config = dict(
    norm_eps=1e-05,
    lr_mult_qkv=0.7,
    steps=8661,
)
Each number is 50 + 10 x the weight over its row's rms, rounded and kept within 0 to 99. Layers, rows and columns count from 0. The size before them is the row's rms in percent of the matrix's.

# layer 10 attention output (transposed), 64x64, rms 0.154, rows 14-31, columns 0-63
092:49 35 61 68 58 57 41 56 46 49 42 48 52 61 39 57 55 27 57 55 55 51 51 47 57 26 49 48 44 56 41 66 65 38 46 46 56 56 33 60 43 36 41 52 47 43 54 43 51 52 43 35 46 62 47 50 56 69 32 35 57 35 70 52
083:43 47 41 49 45 50 62 45 43 51 61 40 48 54 55 71 54 52 46 42 56 39 38 43 28 41 56 55 29 37 56 67 32 63 53 62 48 70 67 58 70 56 47 32 46 44 59 49 55 46 42 46 68 58 60 48 53 55 44 48 37 46 55 39
104:35 39 53 49 57 65 39 51 59 50 41 56 60 50 67 58 40 41 43 53 40 63 52 44 46 57 59 49 45 64 46 42 55 56 60 48 69 59 32 38 55 46 50 57 53 65 45 72 59 42 65 32 50 66 52 43 37 66 39 51 55 70 39 58
070:58 55 69 42 64 34 52 66 50 53 60 55 48 62 53 58 42 60 51 55 54 37 28 41 43 43 44 44 49 54 51 57 62 40 44 19 48 51 66 40 71 57 66 51 51 48 48 70 48 34 48 49 43 43 47 66 45 43 41 48 52 51 49 38
083:46 51 38 58 59 54 52 54 24 55 57 51 21 50 55 51 49 50 55 59 45 52 64 59 59 43 63 40 63 51 57 57 54 52 73 73 51 43 30 47 46 35 50 36 46 50 51 46 36 36 36 46 58 37 39 48 40 54 57 62 54 51 57 48
083:46 39 49 53 42 43 41 53 47 70 43 54 66 40 60 50 48 34 55 52 46 61 39 49 44 45 39 60 51 54 61 62 47 53 44 53 56 54 38 64 64 63 49 58 43 66 33 50 55 36 56 43 74 55 38 47 64 56 44 32 53 43 74 66
099:53 42 48 59 34 55 70 50 64 52 52 48 51 55 37 49 41 40 55 34 45 43 53 43 43 27 54 39 46 41 57 57 47 56 41 50 60 57 35 63 58 68 38 49 45 65 42 55 48 39 71 42 45 49 42 65 62 32 40 41 35 40 57 39
093:47 69 47 47 44 44 38 59 53 39 40 41 43 44 57 43 56 42 75 51 58 51 40 55 13 40 46 53 42 45 52 65 59 64 57 56 65 72 50 51 55 48 43 57 41 48 52 53 68 35 52 57 60 53 58 49 49 60 39 56 40 48 45 48
093:43 46 56 53 65 53 42 53 58 53 47 49 52 56 44 47 57 42 22 46 54 52 41 53 35 63 30 44 47 38 56 62 57 50 38 63 49 47 47 38 51 50 59 54 32 65 57 22 48 41 70 48 52 45 57 66 46 56 43 38 29 52 61 53
011:56 60 66 61 62 66 53 51 58 60 55 62 58 57 67 59 54 60 57 57 54 62 61 56 66 61 61 60 51 61 58 54 61 56 53 65 62 57 51 58 67 60 60 65 57 65 56 52 61 61 63 58 59 57 59 62 61 58 55 64 62 62 55 63
066:54 32 57 35 52 55 65 48 69 54 47 32 54 50 59 58 31 50 61 47 41 64 48 49 42 47 58 50 56 58 50 67 38 33 63 69 39 47 55 48 56 39 59 68 58 47 30 35 42 60 59 60 48 46 49 61 43 58 55 63 41 46 62 50
077:39 40 49 55 26 54 44 50 61 47 33 40 62 42 58 37 58 48 65 45 45 58 31 36 44 69 59 51 41 46 48 45 49 58 40 54 59 44 52 71 53 46 40 54 51 52 41 45 43 41 39 58 39 52 47 54 54 38 30 63 57 72 64 47
094:63 47 58 41 43 72 62 51 34 35 46 57 50 54 45 38 51 48 52 54 42 34 31 53 59 42 32 36 43 50 48 45 61 37 52 69 60 37 49 64 42 35 53 55 55 56 56 59 45 62 44 68 45 43 42 45 49 44 62 47 44 51 48 76
097:61 67 65 62 44 44 63 58 35 54 43 51 54 59 32 43 51 51 34 46 43 54 54 61 39 44 48 69 52 49 64 58 30 52 42 43 50 72 51 61 38 54 45 56 63 47 65 53 48 57 53 43 51 63 39 41 42 52 56 39 34 37 63 65
086:63 37 42 43 54 34 39 41 47 47 52 36 58 59 47 41 62 60 61 51 55 47 60 41 64 64 53 51 54 46 36 53 40 72 24 65 29 64 35 48 68 44 47 51 49 46 51 48 44 55 63 46 59 48 47 47 47 39 57 52 36 37 57 62
089:34 71 40 34 53 47 47 29 46 54 40 50 67 53 50 53 38 51 54 58 39 40 47 32 73 43 49 49 50 43 41 46 51 49 37 52 64 55 43 50 49 51 59 53 53 55 44 43 58 58 54 47 37 23 36 51 44 71 57 50 35 56 65 49
106:43 54 60 40 56 43 48 36 46 42 35 54 41 24 45 60 67 44 44 37 52 54 46 62 36 39 59 45 45 52 54 34 68 63 62 48 61 59 37 51 54 62 47 54 66 41 40 38 45 49 58 64 58 61 34 54 53 50 29 45 40 44 49 41
094:47 58 56 53 46 48 40 45 46 43 58 43 36 54 34 55 57 49 29 55 47 42 54 58 52 41 42 50 54 76 58 52 55 54 43 58 35 40 49 50 69 40 39 25 49 53 29 47 47 56 62 61 44 52 62 50 53 19 48 58 57 43 45 56
# layer 10 attention value, 64x64, rms 0.132, rows 15-31, columns 0-63
078:51 65 58 66 40 58 30 58 63 38 49 44 52 48 52 39 59 56 60 36 59 57 41 61 52 52 42 58 38 31 31 48 37 38 51 60 54 40 62 49 70 63 60 43 42 56 50 63 35 51 40 42 47 44 62 67 51 55 54 38 40 47 62 43
098:66 66 44 58 50 38 55 46 36 44 49 56 44 59 51 55 39 60 71 42 51 50 46 38 53 41 45 44 44 60 45 41 85 59 58 55 39 32 48 59 41 55 59 44 44 56 29 35 64 65 60 50 47 56 48 42 43 52 55 43 43 60 54 55
073:37 50 42 59 32 53 39 39 50 68 47 46 37 30 45 26 56 45 60 42 47 38 44 54 49 53 41 73 49 46 48 45 55 53 45 56 48 71 57 50 34 51 55 35 45 57 54 55 32 50 44 59 44 52 53 44 63 47 53 27 34 54 38 48
080:54 57 47 51 57 39 56 57 48 26 49 54 50 50 56 57 70 49 56 49 47 48 46 23 45 42 31 43 60 41 53 61 48 58 47 54 51 35 46 59 55 37 43 39 66 52 57 57 41 42 51 64 43 53 36 40 34 48 49 64 55 29 34 70
088:47 52 50 49 39 61 46 40 46 37 52 52 38 31 56 54 59 64 49 42 69 46 50 33 49 34 56 29 49 47 39 46 59 63 50 43 29 53 54 48 47 34 60 39 49 41 57 44 53 59 38 57 46 58 58 85 41 51 54 59 46 54 40 57
079:48 37 43 30 56 50 44 40 59 51 55 60 36 56 39 56 63 62 61 55 63 60 62 49 56 44 34 57 39 41 39 50 48 59 61 47 38 35 59 38 51 51 59 50 43 54 39 53 62 67 30 40 34 61 40 52 47 52 32 46 34 37 58 61
089:49 75 44 57 58 58 62 67 37 58 45 47 33 56 57 52 44 57 44 35 56 48 39 54 47 51 67 58 41 51 59 43 55 57 48 40 39 39 38 40 56 63 57 37 61 80 61 47 74 40 54 50 53 56 57 51 47 44 58 46 43 48 43 59
097:43 59 52 48 46 51 58 45 39 45 53 39 46 55 48 37 45 31 64 45 62 39 51 57 50 39 70 49 60 47 41 37 31 47 41 36 46 53 66 35 43 43 49 53 59 34 34 60 63 70 54 44 61 67 70 51 50 50 54 56 63 62 40 58
012:55 53 66 62 57 53 63 66 58 71 57 50 54 70 63 63 60 64 62 57 54 59 59 55 58 61 57 59 68 54 54 61 66 66 62 56 59 54 69 59 57 56 60 50 59 57 52 52 59 54 64 57 64 53 54 55 58 60 61 60 60 54 58 57
071:54 53 26 63 39 48 38 51 59 43 28 67 72 42 68 38 44 46 40 48 59 53 51 57 54 59 50 47 56 51 62 48 40 48 43 54 40 45 43 45 43 36 48 64 45 49 51 73 56 68 47 59 56 64 48 43 58 49 56 61 44 54 69 43
071:41 51 39 55 54 67 65 76 51 45 33 54 43 49 52 53 36 55 40 48 61 50 40 42 49 51 52 53 56 52 68 64 58 52 60 53 32 59 65 43 54 61 55 59 48 31 48 42 56 57 44 39 50 52 41 68 60 45 70 42 64 68 46 45
083:30 36 47 63 49 35 64 57 44 69 60 52 44 53 46 50 54 63 46 59 49 58 63 48 42 76 47 43 59 61 53 51 55 64 47 62 56 55 45 42 54 61 45 37 63 37 32 50 51 39 31 47 64 52 51 58 31 50 54 57 63 54 46 38
090:56 61 41 33 61 70 43 34 55 52 56 52 38 62 49 34 67 64 63 47 57 42 48 38 48 49 51 63 46 50 38 52 52 46 45 39 49 35 36 29 46 48 65 51 42 51 56 43 56 49 53 49 52 40 54 49 36 47 38 58 43 50 32 23
086:59 42 50 57 68 49 44 37 56 52 52 55 38 46 48 54 66 52 42 37 60 47 54 48 44 39 39 59 43 47 61 59 53 29 57 37 59 33 38 56 44 32 35 65 58 37 39 44 58 31 46 45 68 52 46 70 53 58 47 62 41 56 49 34
096:60 39 64 58 41 57 54 63 48 41 62 56 40 50 36 30 47 44 29 51 45 48 50 71 41 65 57 53 56 51 63 42 43 39 45 41 45 60 70 60 54 31 36 51 43 40 54 53 38 51 64 52 58 54 59 39 39 48 28 46 58 40 52 50
092:46 55 58 64 69 39 44 44 48 48 44 43 47 57 39 32 53 48 58 62 43 50 56 41 64 42 45 54 48 45 49 56 60 58 47 12 39 52 50 47 52 54 54 45 39 69 52 39 50 20 60 35 51 50 41 61 58 44 44 53 56 48 41 61
088:59 33 44 43 58 38 56 60 53 27 51 56 55 45 37 53 51 47 56 52 48 66 51 71 47 62 60 51 48 53 36 48 66 64 60 49 74 48 47 64 40 39 42 43 56 56 63 49 58 43 54 36 71 50 50 63 41 64 65 48 38 52 49 48
# layer 10 attention query, 64x64, rms 0.19, rows 32-39, columns 0-63
090:54 56 54 45 65 51 30 57 33 68 60 41 46 36 70 44 46 54 45 56 47 59 54 48 25 54 56 30 49 45 49 48 33 66 59 51 56 59 66 45 56 47 56 50 45 48 57 39 55 34 54 41 51 58 67 56 58 67 58 47 54 63 36 48
085:56 47 37 70 48 46 34 52 39 45 30 44 52 51 53 44 49 39 37 50 54 45 63 31 64 49 46 55 40 43 40 64 48 55 49 61 66 42 38 52 53 54 55 64 49 75 46 55 42 56 58 22 47 43 53 61 35 52 39 43 54 43 36 52
098:54 54 36 56 58 49 62 55 50 41 47 59 68 35 27 46 45 37 57 44 44 44 49 36 42 53 59 65 27 56 62 58 47 43 55 47 50 65 50 61 49 64 54 53 44 64 49 35 74 51 61 59 61 52 49 54 46 68 52 40 41 63 59 42
097:44 43 54 49 79 47 59 46 51 41 56 73 43 53 42 36 42 53 64 35 57 38 58 45 31 52 66 46 62 47 45 57 40 47 55 66 56 49 56 55 50 70 53 54 68 58 51 69 46 54 46 44 38 51 45 35 61 38 47 56 60 63 52 49
070:39 57 59 42 54 65 68 67 51 34 56 53 44 49 66 48 67 47 57 59 37 48 52 36 70 41 34 47 52 39 34 42 52 61 60 47 55 59 41 50 50 47 36 46 43 35 65 43 61 38 56 45 53 45 31 57 63 54 50 42 36 38 40 51
081:53 45 53 35 44 42 45 46 66 70 48 57 52 55 48 55 59 40 52 53 20 65 56 50 45 35 62 51 62 42 62 42 53 39 44 47 46 60 39 37 42 53 63 58 72 49 49 37 43 62 41 48 40 55 38 58 65 51 55 61 58 34 63 49
084:53 55 53 64 61 58 55 42 65 43 59 71 63 42 47 64 49 54 59 29 57 54 55 38 49 47 34 67 54 51 18 56 49 43 49 37 39 52 39 48 40 50 48 66 69 43 52 52 50 51 45 59 28 49 51 60 47 42 53 55 52 57 52 62
102:62 27 62 47 59 51 70 52 63 52 51 60 42 55 44 48 55 59 59 54 41 63 68 59 61 49 34 47 52 41 59 44 31 43 48 51 46 51 42 63 51 41 46 52 46 56 62 47 34 48 37 52 68 40 39 43 62 43 46 76 52 47 63 37
# layer 10 attention key, 64x64, rms 0.194, rows 32-39, columns 0-63
086:50 72 48 39 62 47 46 57 40 55 56 46 50 53 76 73 48 46 59 50 53 38 56 53 46 59 42 42 41 38 56 39 53 52 38 53 43 49 62 34 58 62 65 57 29 48 37 27 61 49 48 55 54 27 55 47 55 39 48 43 46 54 41 57
097:48 53 42 60 36 42 30 45 24 57 36 47 45 49 46 29 55 51 33 71 61 37 48 37 59 60 68 50 58 41 40 56 45 44 33 65 41 44 33 57 52 52 55 57 41 60 49 47 55 51 61 51 62 41 62 66 50 51 50 52 53 41 49 54
096:58 60 35 52 67 56 41 54 56 42 37 70 61 38 42 44 28 66 48 49 43 61 45 40 46 34 56 58 34 46 50 45 38 58 51 51 53 48 40 47 49 46 62 60 62 57 55 41 56 50 38 62 47 44 68 52 48 65 38 33 36 60 64 54
095:38 44 37 68 46 64 33 47 50 47 64 71 39 62 41 42 34 62 57 57 54 48 45 66 33 48 58 49 62 54 41 56 53 40 53 50 53 57 46 40 60 67 66 53 58 44 26 51 61 57 47 53 50 43 44 39 51 59 33 68 45 53 52 53
076:37 41 46 26 54 45 64 65 54 48 43 48 54 67 58 54 58 55 41 46 43 49 63 62 63 59 49 51 57 51 64 43 38 59 38 40 56 57 31 62 61 58 47 42 45 42 54 60 59 40 48 43 49 56 60 54 66 45 51 48 44 35 41 82
079:62 46 54 61 50 57 67 41 57 35 52 39 45 68 49 44 47 45 50 45 61 49 64 37 44 44 54 37 47 66 49 40 63 51 52 40 56 57 34 43 28 51 49 45 44 50 41 29 54 58 54 51 48 66 44 43 45 39 57 60 65 77 61 63
095:35 46 43 40 60 53 43 46 68 33 48 65 44 67 42 44 56 46 42 57 56 42 66 42 43 23 49 71 61 62 36 47 36 56 58 57 47 41 45 57 47 42 48 49 46 40 39 60 67 56 47 67 40 43 58 55 40 49 56 67 58 47 55 60
083:56 14 55 55 52 53 74 52 50 47 57 53 68 61 48 46 44 56 56 38 42 50 53 52 42 52 36 49 35 56 56 49 31 46 61 51 54 60 35 53 44 62 45 45 53 47 56 40 41 57 65 35 62 54 37 45 40 40 43 69 65 48 60 55